Part of a small language model's weights.
Architecture: rotary positions, no biases in attention or MLP, untied embeddings, normalized queries and keys.
Training: a variant of Muon for these matrices, 174M tokens, 5295 steps.
Each number is 500 + 50 x the weight over its row's rms, rounded and kept within 0 to 999. Layers, rows and columns count from 0. Numbers have three digits each. The size before them is the row's rms in percent of the matrix's.

# layer 4 MLP down, 128x320, rms 0.136, rows 81-127, columns 0-79
100:501450458562561479484499455580415490528487465380450501559392459506458495543498405475483533560556515485481430516612493589518442462552524501493530521551427486581565432520525510508472505490520525489497464594488515476568491458524487439541531462
105:535519548520539513495547515483514555442491545481471565506424547491479561516576572602450403539536544427595499488479535418411509442483598441448437485508481509485499524500523509458493514526544454534496415459508442421490495464503407524454502478
102:488528398490514443507508552462591573455529500475437559450422470452453487569425483561499471471466469490527508521531585624462500478559559457475528540603439510558516557512469569444527477483463497573460466528601531498460528533505532411445536501
092:512439515465504501456532529570556459488518490501579469473501409471539494491521532481516516513444529494522530520496460399537474470503551517462438471451456582506561538430552520508487390468473493503469594492527438471509465490433529554576346462
097:500475492466542443520454487523543401475537480504435437497445483473469597411521447443516542536465485468564553535443533356525534544513526421453528538580464414532558500404418516575495504470519462540443485472486467418446550589467460528469512519
093:482515432457425538502534572543460554494501489452545484443406481437511449493479532403504475533498435435593517534492450586542535478459490426551480529439546488605447502435467468454478530550488501527458407451564423451433490505434475562428537490
145:460613520572475491576506491513427559501498486482480564464519413498468524454546540417495529498429391557490393540525499576553533525584529466522531543490536513511527522470459505384513521535545548479396584452497503532474510490488559424508546412
101:447575547520604491620522479501526534405525538482520513596523463525460486532561571504522424580574494531568518551514503541499448551532422545400509494471538511506500480497560458568530491543558480484406506516374484410497535474452502556453529450
105:497489503520488513488498513503496507533459455536512450417596530566481493483475389406503489441478459487440488555618397551574412576565448469565554471453574410508497526496442432586438480508523511542464550480396443567470488550515457598494450502
103:486463519531521481536437464531479483508450482436494493534462456541495511585525486452427468446554578517486526465482559481502417553473563457588560403509583465456479441576501572509489400528541499534427495473518528570500539506480431508458537528
102:476505490526556460518490553546555503535406490482489403409601513518457546404590555469527546498463515477548508524524465458536497478450518497553526500515530491456561558543437439476464549532597500430547462462447433520495471552477474488535519526
096:489459568455498519465596450442544615485559575519507557439443530516588492460492523474482478492477462543472458533455580542501604473571563467449499509567571569560545556575566419561502508510510453451545540569545574484407442503473527557554557549
095:575412510478571421606485564446430456511545566521520555470451477514397531421466485493549564427427570503460454533585540625545424513527514489560395599488489533517543476379443434503436446504600635526505406424349461552527477488463439536403395515
094:503479477550404476485494514492440440532503473504611484379567541469440446474531516566452516428530459501493425535621516524566516427557449454443587494473417562490495475664557574461386471535451523567465442495504465501533451510395456480502533480
101:479554566625554500531548456570558432542530504509595444438522457442487522445447466470545464574482521466394427531566502489345450454484542488500508464514419565498459551501556549452584540543499507529472435520431509454526450476433437374564516535
105:520426528340548516494519493494603474524568536436485462504437512474433512499462537512474592557480481503548468509533476460439527445432481454493524500529459546528543576600556525488499475491547552470402429409511479509416500439502502403514446487
101:515492497469424500444494452506398487493495503453460359482433533512535540554503497530495428489534465495574478511470586610504540442493421512534556530394491527513474560506528570439460460498509485539532498500521478516480499581453429447491474461
092:557547389471577486479424436564579436467490551495521534482525511517479527501484551508498458497492567450588560484504461523504431483487471475404517489459496553537476498449604527488518489575459497550494499509428537544530499417544560477469510493
097:500411531551550493467517487416444494528488447401386459466501488515507512527509469577487522505525400513465443464566450380508504428430519458510473483539519505496467612539584518487465444496524551518632567523522588458499382413553438541457520546
103:468401527462512520568513479441510444499447489540456482567486551541515568490487546598500530548492498517474457518457445446573497447496547512503444453383453578452508505542533500512525544480479397489568418561559527496566499445502485410636488491
110:490517464515530435491489460516477520423579549432472511542501470514499513532509459483546447437484512558513493398547480449501539491506524491444493494531416530486539409512456598502509479470547455608443480414503552487436484447515487513476473460
096:616426467532542552460459449499582582564494505520483470579540437491544539451556416519549485505536517548514499570489495525524438488433450535464411476521501540489516533528396565514621564522478632466460437463458469507422519292559481450538458552
100:482491467423533523556445537411494500475573471433490554436550499523507411467500548488529483544418502549408636469485501573463528471499461508584484558484493531527457535400500423483458426477429479490462576527516488438480445560500534531477458562
099:568533540480491420416560534504537530565491526502574545445495456528455443533561494517520449447530535503516561551521467470492510545476593497515535428528523506455434526517477440539501482573546523618492451573469529494549543439487605492422541541
095:454658470545501494511448557472495527426397550428572510545492414499538555461426524543554462439529517517481571489487515529514509584456483478538497564381433542473462413428473500436424480484579557404550427421484541460480516481511533557489462592
097:540518482606534488460498400545464470489563482509508491435485532443426495421465506436611414502641523525471459494475486560474542372524527506507507569443499494594614425546487463503542503505488510464529453448452540586580596427506433442554512600
090:492452553508477493500503414595401520514532491453531467474506503468458530517581396465469563520518517430493515484495544524479488583446485486510416487522533459398446436530582514490490507490522577434552574472532521540507467439517479552475534479
086:549508555421547541530496491424553344452518539517447532480561498560459522494513536456513440567494554435452473485519336515517389502517472566553546605497504496498635485537483483502523588529476619458459575521572573551510608458464395429582476458
102:508564470481575539495473502610450427526529483454502477577492511510489538549571513486578521495554528457540493510506476405417509367527411525465459503444542651488560466497422487571420502475445471468373448555525457484573526495498508507417529477
098:418475541481512533455528445568476538515475490519549567477547503481464438409467560523566549451490539514501487469481533493402431437445478528536519451557543461559499482442409553512528552487566576441544500521510535457504476383566424471481489519
095:476631550470533433513439540493400454548546485560429523553465540431461424560497439485522521559535521462541500470540471477489404500592510554547453468528453459573512466460537457523566518504469563436482484550454588524490560415492505563445502523
136:487437478604558459583461440542421460501442532480401481478492517491461535622484458555465540511592442526523543477562563601537439489445471545572465518429565437503515487482413426549500365548520439547449593501428484563478530483516488550489545434
095:504605500393426466509551462530516558500452557475470583487430474483527487498558460375487449550388547467560568615519445546439538561561530569498504528501561471458597457520496423497453445470519504435524571564507587587423619460467467500492525483
103:528553453519464657378474546544540608560549490559546531512551538513437487510464424421466585550484494587436516476531465526476530479532500525549498559473544486519437583562486554391460527481465458482502534473487575526533491470479543465523538443
095:449506461476553620433424488612618488542551513569428502493579571564537469488541492415505580534528564504488466444527493438561530520494483484531549472518361508536403571463480501424464446536381498553414569578491513466525442562432523486459443420
095:390507522538513526628549493410472411576477545537439482566467607490473542543496548555495471483481531493457500580497494479430468525457404528516536519509486461486409536534487472540390518480452442580420521454529487517513531535555449441531392517
102:516562517625504447492511469415526612512532570429597507485460522520548509499526610522605507514458491522456491510535511525519479474557554508484521448533519485385507529453485406446568437510549488451480496545420445546454465386515648547480420432
101:535490539546568527496469566365502503512500404550416560569397555493436488393599484418469581612499518448409432481534449495438471448431487503590445472616635501419478551568501532499553500505491441425506513434455442527515443550518529519493518524
091:508499498547492590516552488554464523476489505507517521507565468490413504428422474479486530481508491465528552558576555478480503454485414505562431545524487502513467412450446441523468507484510513488485475462483405578483532538564528468517547517
094:510506575521530470486562539585410493516494449499492448538524402504457512475427496528510506536517517494434456549581515513480429499597480500450435516561482538500488383405461470548457394539470575445524520489454574519470527568485436541425548420
104:495538543397558485518599532504511512481505535476512583502549584492478523479524483513412428456452484507444545519487450467477582503513506478508497441523484488455493462561593475505404452499499522589541474452571460563494610607532445390520437534
095:416482549423404478526456508506446478530385557520443497484488496509469425483513490431492519533467531479392608527543528445448472506478489537479547535445513487464520562471612372535387514495440518529666458509522514543499441523509518560544565404
103:515548584543480537499542489528507527537472464539524585525502585475539435502474420466494485475507585540482496531516528438475526605463496505542503513480567497471442465546414355521470526400497488429548479511507501541538509394371457457503440554
097:522495483521553441373544456522437529503474483499450509447621431457485509516551483569536526475482414490566399517539456504550492447409525486560532521531480510486404481708468496585436446519503484585543480494489509505574433602439495461453531496
105:396463494597465460470482508478555546478539556445574504331548517559550538585502487476506513459470475578527532508550567662561458481503502564462496449532531475485556433411446514502476452516512515582397549528566468488512500521541418585516451498
087:512459421473466424559535519503484537470533468456478540482475466560496554628522479509669506512494528477452472467553491540539470459403490550457506516446441455405522490457429590561473511451507505527435597605526464556457519551503543457498571441
099:487512650466514538525545477489489539478443480466597504486400423513588524474490439480493421553449551483460524547490530498587583533560545440478505507549549534477568409514427432456542575468547495466561549411405510442481549561409476441445474537